python train.py --norm_eps=1e-06 --rope_fraction=0.75 --qk_norm=true --attn_scale=0.125 --parallel_block=false --init_std_down=0.00642 --lr=0.000491 --warmup_steps=314 --train_tokens=575400000
Each number is 200 + 40 x the weight over its row's rms, rounded and kept within 0 to 999. Layers, rows and columns count from 0. The size before them is the row's rms in percent of the matrix's.

# down: layer 2 MLP down (transposed), 2560x640, rms 0.0327, rows 2317-2369, columns 448-511
# up: layer 2 MLP up, 2560x640, rms 0.0373, rows 2318-2369, columns 448-511
down2317,108,202,188,154,215,178,231,235,241,188,174,238,185,203,149,189,151,141,258,90,187,232,251,147,230,254,181,207,154,206,165,315,192,141,182,169,181,225,222,191,191,246,236,208,242,257,245,259,179,222,223,193,264,203,246,193,211,215,163,204,149,287,122,220,216
up2318,097,230,219,162,187,189,200,202,169,186,286,142,273,190,193,233,135,188,165,182,231,277,156,189,234,127,175,156,208,212,253,226,197,209,190,201,141,288,186,220,169,162,240,175,213,139,219,294,206,180,146,183,206,277,212,219,247,227,245,162,194,205,215,205,205
down2318,097,250,234,277,160,223,169,138,222,244,158,251,201,169,254,131,198,209,206,175,227,193,216,222,203,290,231,142,198,193,159,180,195,202,234,179,208,63,224,204,182,190,276,169,160,236,221,238,223,195,215,192,124,200,152,218,181,184,194,194,170,180,124,182,192
up2319,099,180,238,198,224,172,191,259,181,126,259,145,160,198,259,172,214,130,156,186,202,178,178,162,211,129,169,235,185,244,184,162,211,187,152,202,241,268,275,201,230,217,184,213,251,218,217,259,237,260,225,238,213,307,211,210,224,212,157,198,214,271,197,217,204
down2319,097,239,172,157,251,251,199,163,161,116,182,210,214,164,194,187,244,188,180,202,197,156,184,232,274,259,237,221,193,216,161,207,106,172,213,236,184,122,191,194,195,193,193,272,136,194,227,227,173,238,256,202,275,173,188,289,173,243,274,229,178,188,232,181,116
up2320,096,188,217,243,212,176,215,206,159,178,275,237,215,229,153,200,204,275,162,139,177,221,201,184,293,186,176,169,216,137,201,105,176,207,199,263,180,204,230,201,180,176,243,213,148,205,220,280,217,222,231,191,144,193,181,164,174,239,255,185,188,232,290,141,218
down2320,100,175,284,139,195,180,200,142,265,201,239,160,218,216,228,160,212,183,133,162,192,212,213,136,220,168,191,213,240,215,235,171,197,243,250,205,281,188,185,177,182,224,201,192,231,196,201,179,245,215,259,153,256,244,156,124,120,153,241,267,181,279,134,239,202
up2321,105,201,174,181,207,225,174,74,168,231,168,178,268,182,265,183,200,231,259,155,186,188,176,220,198,175,180,233,233,191,193,246,198,279,156,240,176,245,205,167,187,228,165,183,200,237,212,208,123,211,250,198,197,267,126,136,192,263,229,215,193,183,256,248,214
down2321,106,242,274,186,202,210,195,144,251,173,178,175,225,187,221,228,301,185,235,275,148,209,217,182,194,187,217,151,217,164,277,180,170,301,112,219,240,255,284,213,196,277,225,208,241,221,131,176,186,183,123,196,140,168,145,268,125,162,220,171,176,236,187,236,209
up2322,108,261,186,155,165,249,144,190,217,176,189,237,218,159,235,157,253,161,270,185,187,132,210,234,192,218,200,171,191,156,159,167,240,172,72,228,222,194,188,198,200,284,279,182,212,232,178,194,214,191,199,206,178,151,186,139,155,186,239,238,154,242,247,243,170
down2322,109,238,193,183,186,173,166,150,262,183,173,228,149,216,192,178,173,152,169,193,229,238,112,205,178,268,180,184,229,224,191,226,180,211,157,276,158,223,222,205,198,173,209,104,202,149,166,261,252,210,97,217,203,133,197,212,216,173,165,194,249,261,178,182,205
up2323,106,224,189,228,172,217,181,197,117,187,167,220,181,115,204,192,207,215,235,212,199,222,215,191,232,156,142,203,161,274,172,212,211,228,232,165,202,276,188,188,172,127,164,240,140,174,144,180,179,202,234,245,227,188,192,154,225,289,209,218,203,220,183,212,181
down2323,104,187,151,175,202,177,243,127,163,139,193,143,192,200,169,212,160,218,219,134,226,238,197,272,259,237,196,215,221,246,214,213,177,176,244,128,237,206,152,141,232,215,154,154,181,230,205,163,154,179,169,194,212,156,151,205,194,175,182,220,185,178,206,204,151
up2324,111,192,176,256,217,186,181,121,88,229,167,169,187,219,251,253,163,222,195,199,213,178,245,175,176,172,227,239,212,161,169,223,183,193,209,237,221,276,198,193,160,158,214,148,202,206,235,237,126,208,193,263,129,240,187,144,203,304,242,178,209,187,198,198,212
down2324,105,143,141,230,198,278,226,135,276,128,176,170,182,197,230,272,210,137,186,198,152,155,194,188,247,218,217,221,267,179,203,198,117,183,241,78,200,242,146,144,219,246,240,183,162,215,243,196,141,202,221,181,273,198,179,183,245,177,227,236,205,173,269,186,142
up2325,111,269,201,287,115,222,206,235,173,187,230,167,276,200,200,219,203,235,162,156,170,222,218,182,183,175,145,181,168,166,172,174,175,150,218,150,165,267,149,270,220,222,229,194,182,204,235,206,161,179,206,175,223,196,236,163,239,323,204,203,172,253,172,281,250
down2325,105,243,255,174,210,195,187,214,221,137,247,199,190,232,260,152,162,162,169,125,228,230,202,212,201,215,165,227,215,223,172,168,263,256,185,190,231,196,178,214,179,144,223,206,245,215,236,190,186,193,194,210,233,302,221,141,230,261,191,198,151,156,141,164,231
up2326,107,149,143,204,147,173,198,251,262,190,177,220,249,164,164,197,183,270,199,123,213,202,228,179,169,176,141,219,157,261,184,215,272,226,84,142,217,244,167,202,173,150,210,230,185,199,106,223,162,320,207,195,102,205,229,232,194,227,211,183,209,235,277,190,177
down2326,106,243,234,204,181,240,214,205,186,277,181,216,261,264,206,152,244,175,225,247,233,175,239,155,145,178,190,162,151,198,188,231,284,244,247,267,156,206,236,258,264,195,217,191,97,253,189,186,201,184,236,187,234,278,173,201,223,252,287,222,166,212,127,272,175
up2327,101,153,242,215,257,228,171,207,177,166,245,202,150,264,200,191,190,175,270,137,181,174,276,251,218,188,202,195,231,136,183,208,286,235,195,154,201,222,207,206,206,181,264,205,101,197,214,227,188,233,173,192,190,283,212,238,184,176,211,207,183,205,253,184,180
down2327,104,226,223,280,126,274,204,242,166,238,128,209,222,158,212,207,276,268,274,257,242,160,205,238,162,222,183,292,263,192,215,267,220,166,236,166,171,278,282,131,143,186,200,129,216,159,249,216,189,197,203,207,208,243,206,241,171,218,193,174,208,212,201,162,158
up2328,099,284,224,164,239,193,134,171,166,247,211,163,242,221,219,168,255,187,225,94,223,190,115,197,211,203,122,190,138,238,223,186,222,178,124,165,187,242,164,234,224,207,218,225,159,150,248,207,107,199,218,219,123,256,193,235,310,281,177,205,183,194,239,190,124
down2328,100,214,182,203,200,213,227,164,181,161,233,218,206,277,216,138,230,252,195,206,203,217,208,215,189,143,224,180,218,190,195,256,219,255,209,243,236,225,255,237,234,221,181,175,236,143,205,150,254,218,154,222,198,246,174,260,200,181,134,183,198,236,207,221,156
up2329,091,203,152,233,209,239,159,228,157,124,178,181,183,206,234,178,249,247,136,236,263,271,237,202,170,195,246,229,198,295,201,183,316,237,193,213,205,191,177,212,126,193,273,220,248,265,181,226,165,159,263,134,182,175,193,178,252,192,192,224,98,213,223,163,180
down2329,097,220,158,248,157,171,242,199,234,207,196,168,170,170,242,189,106,198,256,193,278,199,222,252,204,218,176,201,188,218,199,225,232,233,244,189,235,212,259,207,193,142,197,191,199,174,119,258,240,131,245,182,214,169,281,295,148,183,141,242,219,187,242,203,178
up2330,098,249,204,197,123,172,175,187,224,202,184,236,220,181,233,243,157,137,223,227,171,202,211,170,154,269,314,268,158,185,200,193,266,203,213,264,199,220,220,146,167,203,254,182,175,187,309,156,134,186,159,159,167,196,150,241,228,320,178,248,201,183,163,183,188
down2330,092,148,163,238,182,209,208,191,177,211,209,167,198,184,150,204,146,172,133,284,122,147,171,186,215,186,211,169,229,220,166,151,150,188,188,216,133,206,190,198,252,252,210,171,180,185,265,261,238,234,156,154,203,141,162,245,243,222,234,232,219,257,177,191,209
up2331,099,266,177,256,121,173,194,190,151,143,131,196,218,143,253,211,206,214,250,173,251,202,170,194,242,293,271,233,212,244,214,199,229,183,179,236,220,300,279,237,164,246,189,186,215,211,227,222,134,190,244,215,163,223,159,158,187,220,211,246,176,154,220,270,221
down2331,102,190,222,183,202,198,243,178,273,154,226,204,214,221,175,204,162,247,253,210,204,270,207,193,157,221,209,178,217,210,246,165,253,203,256,224,192,131,242,185,186,194,177,261,217,202,212,172,196,185,216,230,234,265,217,203,223,243,194,166,178,218,203,154,239
up2332,099,212,228,214,207,191,181,195,153,208,220,187,149,222,140,215,208,274,186,156,147,302,229,220,259,147,113,164,214,263,179,190,223,203,148,211,208,230,233,237,211,133,178,206,214,205,203,175,224,140,283,175,193,182,147,191,230,244,245,183,258,252,225,202,178
down2332,099,196,206,208,131,195,172,227,188,194,224,284,244,198,278,143,188,205,192,205,226,169,153,159,144,252,284,234,222,257,232,227,185,224,201,230,228,238,239,166,165,200,227,181,240,231,244,136,173,261,208,214,195,199,211,186,163,272,231,264,224,234,216,248,232
up2333,101,262,178,190,196,170,153,226,135,176,244,197,204,184,230,233,222,154,248,150,219,192,118,70,235,184,176,145,180,176,167,228,287,163,80,246,280,244,226,224,145,233,234,175,271,249,233,251,176,233,194,238,150,178,191,140,251,165,171,175,260,241,189,195,240
down2333,101,236,162,229,195,202,217,208,205,222,179,234,193,196,227,224,226,196,163,145,193,135,279,167,299,282,236,181,201,209,200,244,108,165,168,148,246,163,175,213,225,234,194,195,153,203,267,193,131,172,242,182,228,174,196,241,141,219,171,269,182,214,266,242,240
up2334,094,205,199,229,232,196,171,222,145,188,272,185,165,195,236,236,230,200,246,209,233,193,287,253,124,208,212,266,188,183,207,208,209,140,243,224,187,191,242,192,204,154,296,112,168,251,227,200,162,127,235,218,224,249,251,168,277,253,182,232,232,189,190,271,282
down2334,094,185,162,150,239,249,226,155,204,154,175,218,247,195,215,238,262,174,255,220,123,163,165,234,157,225,181,230,295,185,268,159,155,113,251,209,204,199,217,201,192,186,174,218,240,192,184,192,229,161,224,163,264,234,181,163,253,196,147,257,173,206,171,233,178
up2335,109,259,154,170,215,247,199,216,273,196,235,255,228,220,232,221,205,150,181,114,176,238,232,254,238,213,307,171,201,216,220,190,218,210,107,162,206,192,255,171,245,236,213,219,228,158,226,194,191,164,131,187,211,113,279,188,143,165,197,246,244,247,268,242,165
down2335,105,200,191,135,129,253,204,189,205,204,200,225,272,217,191,131,215,218,210,225,239,274,258,193,256,184,165,175,190,236,204,206,204,253,245,174,186,229,195,188,239,197,258,217,190,286,239,176,208,204,152,195,236,269,202,192,214,226,236,199,238,226,213,227,165
up2336,102,233,188,175,148,236,166,189,212,272,257,225,184,246,226,164,225,232,207,213,200,161,269,191,126,260,251,160,232,210,212,213,312,235,132,127,192,286,129,197,182,181,193,187,214,227,156,273,260,229,164,196,246,183,240,174,214,264,160,219,225,203,248,178,207
down2336,104,264,172,184,216,190,188,152,181,170,255,233,190,210,216,241,169,190,141,296,158,256,204,184,236,197,206,181,202,219,226,186,217,204,137,238,243,225,207,263,259,191,203,209,103,204,133,202,103,184,211,190,200,221,207,213,191,210,231,159,143,191,189,231,197
up2337,107,206,145,161,195,185,142,173,211,226,174,195,140,237,220,169,229,222,205,206,233,192,126,167,245,222,236,186,247,218,251,156,268,203,133,199,147,177,192,227,250,226,239,164,194,330,218,251,169,175,240,170,171,120,218,246,170,167,198,249,199,212,238,153,178
down2337,105,202,208,149,177,231,145,197,151,217,195,137,195,177,241,194,219,275,166,114,174,157,204,172,215,213,202,190,169,192,219,139,254,251,158,191,197,278,205,183,210,241,187,203,121,186,223,174,269,194,212,148,217,169,158,136,189,202,227,187,225,200,210,161,187
up2338,107,236,154,231,112,163,82,173,220,188,248,220,233,235,155,170,178,219,214,181,185,172,241,259,176,133,198,180,191,157,198,141,211,203,186,229,204,203,169,170,164,158,161,223,167,174,177,224,135,236,181,183,216,213,242,116,168,173,277,193,167,245,186,164,202
down2338,108,204,263,174,206,236,237,186,164,218,175,179,159,183,178,196,197,146,217,208,163,133,168,239,218,172,211,118,190,166,218,196,234,258,192,148,170,156,238,146,222,240,194,165,167,171,210,183,243,221,241,142,197,228,193,286,134,190,267,218,192,162,209,236,215
up2339,095,237,147,148,242,187,203,173,172,213,258,218,193,197,173,212,210,192,180,140,154,144,259,241,207,131,157,184,193,219,145,105,209,148,182,273,214,216,136,226,228,201,164,182,217,192,169,270,177,202,221,166,202,234,193,164,163,249,232,151,224,293,219,204,198
down2339,100,140,206,197,203,226,238,182,210,142,201,173,280,251,260,246,185,266,168,200,268,242,246,225,178,223,217,254,219,182,160,176,154,189,228,171,141,184,170,170,218,179,195,232,173,222,197,244,213,186,163,178,93,199,254,166,230,209,184,174,123,203,135,241,186
up2340,102,197,236,221,198,201,191,208,146,261,311,180,225,175,155,146,234,192,202,147,238,262,206,119,218,214,216,202,142,148,164,244,205,246,163,229,208,169,176,107,119,230,205,146,154,146,254,205,189,190,176,132,209,264,248,148,248,172,212,248,202,248,231,135,187
down2340,100,211,175,211,255,224,176,205,238,198,193,180,224,144,177,139,225,198,186,83,136,201,270,232,140,156,156,159,175,239,167,205,217,169,178,185,211,230,220,223,223,204,132,185,238,239,226,251,135,177,206,272,205,202,179,279,233,277,251,244,206,216,166,262,180
up2341,096,153,200,106,276,208,209,201,220,198,222,196,147,193,166,201,130,235,190,182,156,211,287,169,143,252,148,168,155,214,171,157,180,198,206,131,185,131,221,222,184,215,173,153,205,190,226,197,181,175,257,227,150,199,186,161,211,176,232,226,232,287,250,221,196
down2341,097,177,137,212,188,236,213,146,187,216,186,181,218,165,196,216,245,205,217,222,195,150,187,217,138,176,209,93,215,138,191,209,220,180,114,149,147,290,234,184,212,196,290,124,136,151,197,204,208,149,165,204,274,162,273,252,218,216,275,261,229,140,199,212,230
up2342,103,203,175,154,222,227,209,279,180,185,201,166,230,200,196,137,211,181,196,190,170,207,232,167,178,173,202,221,141,202,134,197,250,240,159,228,159,203,163,180,284,207,177,243,197,187,125,239,232,144,162,206,209,199,199,224,211,206,209,200,211,255,210,199,206
down2342,106,216,229,215,172,212,246,199,183,111,225,190,133,204,226,164,159,198,160,193,217,161,196,220,194,199,230,158,206,190,239,243,229,169,209,197,181,220,148,206,181,195,161,188,164,201,226,188,141,218,206,181,262,206,204,184,198,171,223,138,159,211,195,261,217
up2343,099,252,255,200,215,220,162,179,225,228,287,268,209,188,180,164,176,211,176,118,214,232,259,128,167,86,141,188,212,213,238,202,198,162,175,147,153,278,193,187,176,228,165,215,214,190,289,145,238,166,228,182,210,172,177,250,177,193,195,260,238,158,137,286,167
down2343,097,150,159,196,171,182,196,224,223,260,148,244,182,156,190,156,233,263,202,230,216,227,199,177,213,169,245,255,160,150,153,216,181,170,280,253,208,173,282,198,259,186,245,201,240,228,201,251,266,230,189,198,235,160,191,201,174,199,179,200,197,138,106,209,129
up2344,104,183,214,214,254,243,195,177,119,168,115,199,244,232,242,225,210,248,211,156,270,207,186,195,234,246,255,277,216,154,178,189,262,173,226,233,207,183,115,181,219,245,209,177,203,277,230,218,163,179,208,174,246,224,165,173,73,177,292,242,218,136,179,150,213
down2344,101,179,177,175,298,205,221,228,184,179,161,239,202,195,148,210,187,271,158,173,152,187,207,255,134,285,237,166,248,261,182,224,222,199,280,108,241,231,182,259,179,179,233,236,159,216,213,224,193,173,188,298,170,245,188,226,175,195,232,195,133,196,199,156,186
up2345,098,219,256,203,160,161,171,130,189,221,181,270,231,166,261,148,158,208,166,94,181,263,190,213,187,202,255,290,130,180,209,209,254,161,181,202,187,220,162,151,163,290,158,147,149,233,191,304,109,129,207,265,170,236,266,122,154,193,199,160,181,291,167,210,254
down2345,101,222,182,227,234,135,234,257,177,174,172,270,102,184,226,144,248,223,217,184,134,214,153,259,166,203,228,195,144,124,240,236,232,126,231,207,208,178,164,178,238,186,226,172,208,239,227,252,142,162,273,199,229,219,195,239,209,207,229,136,259,237,238,195,206
up2346,096,141,246,184,197,165,178,151,197,133,224,200,255,172,245,244,125,238,182,203,229,225,176,123,258,187,132,255,150,185,258,278,188,180,197,223,198,160,241,178,216,211,219,201,235,190,254,233,174,195,247,235,224,233,161,167,154,167,215,239,137,263,219,264,227
down2346,093,171,178,225,222,222,196,162,235,190,259,174,217,240,242,194,149,160,178,238,182,173,133,241,224,227,281,72,188,196,258,95,143,112,171,271,132,166,201,201,286,216,187,99,98,200,129,216,211,221,173,102,192,87,216,291,250,203,257,171,197,252,187,148,242
up2347,112,238,243,256,176,131,206,197,169,174,146,209,194,179,173,183,221,190,272,126,145,177,143,158,208,147,243,246,238,166,108,230,222,177,189,131,191,161,242,193,95,314,129,195,237,248,232,200,193,164,242,242,207,195,253,211,177,248,181,271,189,261,200,179,263
down2347,105,240,209,200,180,191,130,213,198,257,218,107,148,240,160,248,210,264,162,220,183,216,222,210,214,175,153,174,203,197,209,198,184,213,291,198,242,147,163,215,213,196,164,174,176,283,234,238,209,318,177,235,261,174,163,222,178,183,178,219,132,208,175,234,210
up2348,099,133,295,251,168,164,184,190,211,216,247,229,230,239,199,186,176,205,222,176,227,197,201,218,227,227,147,149,174,188,217,140,192,164,72,128,219,223,174,252,203,146,225,235,214,221,177,231,109,187,149,170,215,166,221,230,160,269,190,211,166,268,214,198,269
down2348,101,262,173,218,165,209,225,202,221,224,210,192,133,193,159,164,153,244,200,197,215,171,272,254,200,245,210,188,170,168,183,219,258,160,273,188,207,159,232,237,219,275,194,149,207,231,175,234,176,210,164,99,186,188,282,246,229,214,194,235,199,160,117,283,194
up2349,094,202,159,204,150,163,144,158,230,184,235,218,225,200,296,109,237,226,232,160,209,80,214,216,219,135,156,165,254,205,228,234,202,228,130,130,233,180,191,206,213,140,287,139,233,174,168,211,190,202,201,294,187,189,219,197,192,211,228,274,119,206,183,220,176
down2349,094,237,255,195,234,160,174,193,118,210,279,159,208,155,227,218,136,168,200,140,201,182,227,252,253,207,121,202,190,191,235,150,187,208,241,156,228,171,273,173,199,193,191,179,110,106,246,164,194,180,206,237,200,242,188,179,222,249,193,167,168,233,171,172,181
up2350,102,230,210,220,200,213,204,186,183,242,199,164,176,226,216,140,247,143,249,209,201,224,202,217,155,262,204,201,191,157,161,227,202,172,227,174,169,197,191,207,168,141,158,253,173,234,278,176,217,238,281,245,132,214,211,133,203,222,203,210,215,196,226,180,204
down2350,099,138,183,173,199,133,184,220,186,265,271,234,217,204,197,287,212,183,234,191,161,192,238,176,198,212,207,187,197,215,191,167,211,212,206,203,195,187,215,158,251,148,262,252,211,246,215,158,203,139,158,215,258,243,248,271,244,127,185,219,69,154,192,194,233
up2351,099,166,206,206,252,158,132,153,177,201,197,208,274,257,186,237,288,179,273,206,220,207,199,225,230,260,189,236,219,237,245,201,227,223,122,182,239,262,200,229,163,168,227,128,264,207,205,213,244,220,213,160,137,273,237,176,192,202,161,147,186,200,192,250,141
down2351,098,201,191,160,145,204,141,231,218,198,212,208,161,152,186,253,186,169,201,165,270,143,168,225,141,166,159,165,137,224,218,176,168,147,178,289,147,249,216,199,227,220,168,178,244,147,191,218,214,172,153,177,232,93,220,169,194,185,150,263,147,163,221,204,178
up2352,096,230,253,247,143,178,160,219,173,179,165,174,248,205,241,231,251,217,248,241,187,218,249,203,158,181,230,211,203,146,284,151,196,267,212,169,166,278,203,191,174,232,174,187,217,176,187,255,156,170,144,213,175,221,214,140,115,151,255,201,157,224,146,299,193
down2352,100,220,188,236,224,269,250,264,237,245,186,209,181,207,191,164,119,177,152,154,249,194,188,217,164,233,211,203,235,143,200,221,137,191,236,253,202,225,166,148,218,183,210,176,230,227,246,213,212,252,168,202,247,172,177,210,209,176,162,143,137,166,160,170,208
up2353,118,208,212,203,179,128,116,234,215,248,160,209,147,228,252,159,190,183,194,189,200,175,201,173,233,258,284,138,211,208,196,213,287,191,167,218,185,253,204,168,166,206,149,162,198,240,199,237,205,194,212,220,172,189,191,96,271,217,188,220,242,208,228,154,231
down2353,116,214,232,176,156,253,193,130,281,136,172,139,250,145,208,189,233,219,211,250,294,208,145,156,247,285,197,203,213,240,248,181,219,215,160,211,188,197,252,212,134,158,214,193,277,226,234,235,252,184,159,136,223,290,216,229,207,212,279,170,159,168,78,227,216
up2354,104,148,193,189,185,114,113,196,153,179,237,201,222,210,235,214,207,213,224,191,153,242,151,188,214,254,156,228,161,170,169,176,267,340,92,186,155,260,222,147,176,219,148,246,173,272,197,210,150,230,222,197,182,203,261,208,174,165,223,238,178,243,210,243,282
down2354,102,207,212,247,223,196,220,192,147,223,224,234,228,203,224,189,176,221,202,265,279,236,207,161,171,197,203,184,224,212,196,201,247,198,182,209,146,155,253,206,185,234,185,199,201,210,211,216,270,189,274,169,164,180,321,167,218,245,184,201,153,231,228,175,267
up2355,110,208,249,179,270,142,168,173,176,217,247,154,199,223,301,240,246,139,223,227,191,208,214,178,230,177,211,171,197,200,179,236,217,220,221,161,202,226,185,253,157,204,259,204,149,172,189,242,238,131,210,168,217,275,88,161,180,188,214,249,239,226,177,223,162
down2355,108,272,216,269,173,148,200,207,193,179,207,243,240,165,151,186,161,176,266,219,146,173,187,178,176,204,219,256,232,241,182,281,177,176,209,237,190,219,259,234,212,243,212,186,205,184,145,249,212,206,230,209,216,189,261,152,168,207,172,208,253,269,252,228,200
up2356,101,117,223,261,243,178,132,164,156,185,183,224,161,247,213,262,249,165,260,194,244,201,206,175,266,156,181,158,214,166,146,176,248,224,171,194,189,133,246,216,159,201,186,196,249,142,187,229,209,208,186,229,228,235,214,190,193,144,215,206,209,144,177,259,211
down2356,100,220,222,114,212,211,153,164,225,240,228,276,124,249,203,214,235,250,161,193,250,173,184,201,266,183,238,256,173,132,244,238,177,201,136,230,202,235,173,180,215,194,236,161,259,142,238,179,238,223,187,154,194,200,212,183,228,208,218,169,226,170,207,184,179
up2357,096,131,181,198,228,250,195,204,188,191,166,213,190,217,236,123,213,215,236,189,227,220,184,194,155,184,183,200,193,199,202,187,220,201,227,187,176,167,168,169,276,182,210,208,279,228,256,203,204,141,210,212,200,151,111,217,181,218,188,192,261,246,159,244,211
down2357,100,257,159,229,178,159,214,175,151,163,156,234,202,206,134,166,207,153,228,233,193,195,205,125,239,232,177,217,124,146,201,173,195,211,191,213,210,263,189,197,258,244,207,168,205,252,166,141,207,254,203,213,201,189,155,156,171,212,232,242,220,191,213,190,169
up2358,099,257,191,161,247,225,153,245,164,156,241,180,214,209,211,247,159,126,246,178,210,166,228,192,183,162,217,99,196,224,169,179,252,202,220,160,210,140,177,291,224,188,131,127,268,212,157,252,154,236,309,256,166,216,278,160,173,164,242,199,209,181,186,147,247
down2358,102,226,163,229,203,174,246,236,170,237,113,166,208,165,139,179,193,245,166,266,147,196,195,238,223,195,180,243,270,182,157,112,162,236,205,161,131,236,247,208,221,248,228,175,159,195,278,211,182,162,254,189,182,249,213,183,121,247,192,233,286,123,207,197,192
up2359,100,220,244,167,104,189,132,212,261,129,170,295,229,197,137,153,140,244,253,235,207,245,221,214,202,189,262,167,201,228,203,237,181,196,204,216,152,239,226,174,224,169,216,190,218,245,98,287,131,262,203,199,210,198,249,167,184,148,239,241,192,183,117,184,248
down2359,100,189,191,193,202,243,262,143,216,205,172,161,229,237,237,231,160,180,243,224,255,255,228,165,233,212,210,196,191,228,201,186,228,142,243,219,176,179,222,173,209,211,185,181,184,206,176,233,276,216,168,173,235,200,216,232,229,159,247,148,291,173,286,189,209
up2360,101,254,342,204,191,207,168,141,188,185,318,187,245,207,176,195,262,241,163,175,199,221,261,174,207,224,253,220,205,196,174,211,212,305,176,181,173,234,198,183,113,230,209,229,150,265,188,196,208,230,191,196,192,246,223,196,221,230,251,209,246,206,201,181,239
down2360,096,230,168,248,198,170,201,161,141,255,127,193,196,267,276,194,186,197,183,201,260,172,196,247,232,213,228,207,114,209,277,172,140,132,164,204,203,255,220,160,222,155,189,136,154,110,240,189,214,183,167,180,169,245,259,204,231,228,144,203,189,220,164,158,227
up2361,104,287,193,242,237,179,178,94,193,163,114,215,247,143,148,198,237,228,194,180,216,157,218,203,190,195,248,249,220,207,176,219,229,205,133,164,197,253,186,191,234,225,142,218,119,248,169,203,164,211,243,198,147,204,213,189,186,267,210,195,242,167,257,246,218
down2361,103,189,281,194,166,193,236,173,211,215,184,211,242,142,223,192,187,142,119,225,206,235,160,197,185,249,230,212,288,193,247,212,157,217,217,229,244,279,122,230,219,171,144,208,182,217,260,151,203,185,184,251,237,165,172,225,166,203,240,189,141,193,256,222,172
up2362,101,184,212,175,177,163,228,189,203,187,187,177,196,181,258,200,192,244,236,177,233,245,180,211,222,205,217,183,191,258,180,219,225,241,197,146,179,207,211,226,119,95,193,251,153,216,233,206,248,224,280,203,185,237,176,184,194,202,186,134,241,307,275,178,207
down2362,098,134,162,225,193,196,199,236,134,278,212,229,221,279,259,269,198,168,182,252,166,133,99,235,225,228,227,230,251,197,161,201,247,229,262,196,243,179,220,249,264,272,270,177,120,156,142,234,196,195,235,265,126,207,141,312,234,129,193,190,181,213,226,238,195
up2363,103,120,157,184,139,150,223,156,210,233,223,202,267,202,216,234,165,247,262,181,197,171,176,268,191,158,127,212,228,162,235,187,176,150,141,142,188,260,208,180,66,160,178,213,225,222,227,208,220,182,173,183,180,247,178,226,166,179,166,169,183,196,188,203,175
down2363,102,267,164,205,231,137,178,213,216,193,129,265,239,197,196,265,220,203,222,158,169,241,178,203,162,228,191,202,209,145,168,219,219,189,260,236,212,202,232,185,259,210,208,221,272,221,209,176,204,169,235,227,189,238,154,190,204,214,166,216,173,236,239,212,249
up2364,102,182,201,184,160,184,145,232,177,158,231,179,250,169,218,225,219,177,138,170,227,205,238,146,208,166,138,145,177,121,200,197,262,201,132,263,235,179,150,210,202,163,197,195,208,201,206,329,160,223,269,160,205,215,288,221,247,231,146,230,304,225,183,190,200
down2364,101,200,182,209,134,234,253,240,197,231,129,257,241,188,235,225,196,192,208,219,214,215,204,193,219,242,248,211,187,174,118,152,125,221,139,199,230,153,265,138,237,275,171,216,189,265,182,166,185,220,182,191,187,211,221,185,197,206,188,72,211,267,145,173,119
up2365,099,158,195,213,117,186,192,123,213,275,222,188,213,130,279,156,190,190,223,125,159,249,247,231,189,236,159,189,156,169,180,260,219,201,204,272,179,218,209,135,230,164,166,123,183,206,225,191,197,251,195,207,214,183,178,222,133,257,204,211,163,165,200,141,177
down2365,098,230,214,150,269,208,125,170,198,227,124,183,88,219,135,164,194,231,164,220,144,263,187,176,189,209,235,161,180,175,210,218,220,216,175,214,152,153,246,131,156,144,204,218,220,214,216,183,233,218,186,207,162,263,183,227,185,188,198,126,211,231,182,201,202
up2366,096,185,167,207,137,176,165,241,212,177,101,279,247,200,246,196,241,131,238,140,238,194,156,211,172,233,206,192,249,186,215,184,305,210,196,211,165,186,176,204,220,162,257,216,259,162,189,219,245,182,128,175,205,196,198,310,207,187,237,276,274,182,181,196,258
down2366,098,177,224,192,222,175,230,221,165,179,197,205,181,210,212,40,110,220,190,214,146,227,176,164,255,225,246,208,235,188,186,252,173,176,265,199,242,278,177,191,199,222,211,149,211,196,252,165,207,168,159,215,179,153,171,204,215,232,212,159,158,208,152,221,183
up2367,098,192,185,210,220,200,179,212,201,226,177,225,188,179,208,151,191,219,219,274,213,238,155,212,178,229,183,233,136,171,194,193,151,207,174,137,153,212,232,202,159,188,231,215,210,139,224,194,217,94,256,245,209,221,196,257,167,211,198,256,162,228,165,255,227
down2367,097,232,122,225,161,191,153,227,145,200,176,165,258,148,230,194,151,160,157,253,131,184,185,191,158,186,207,187,164,159,61,244,203,131,193,214,252,141,230,134,191,230,205,224,147,192,184,212,220,127,272,200,200,159,173,228,307,205,186,215,167,206,186,142,173
up2368,099,153,202,161,165,235,127,211,175,232,229,220,235,206,203,182,236,238,165,188,267,235,114,221,165,287,276,130,237,157,207,220,219,162,181,209,174,173,152,181,224,290,175,146,269,160,215,229,237,167,216,219,152,195,257,242,163,162,132,155,234,233,242,176,145
down2368,092,228,144,202,210,171,296,206,180,264,242,244,188,187,214,206,200,200,215,111,252,217,259,265,212,236,184,215,169,209,153,204,182,254,236,184,254,152,200,168,192,181,237,215,183,197,195,169,156,194,200,187,284,220,188,129,209,237,266,245,195,206,163,166,220
up2369,104,132,241,163,234,186,144,175,110,159,194,176,284,185,225,201,208,193,218,162,173,231,172,192,201,190,117,155,146,119,201,251,213,273,181,192,181,253,139,177,155,199,138,241,149,148,225,162,198,208,273,258,160,136,184,182,196,203,251,188,227,151,239,215,197
down2369,104,193,273,271,252,219,261,252,223,252,192,191,160,240,136,224,228,202,153,209,200,214,185,218,289,325,192,241,246,206,308,207,217,177,247,172,235,123,193,198,190,193,189,161,187,182,169,217,175,187,146,142,166,217,175,220,180,215,185,123,229,153,208,236,204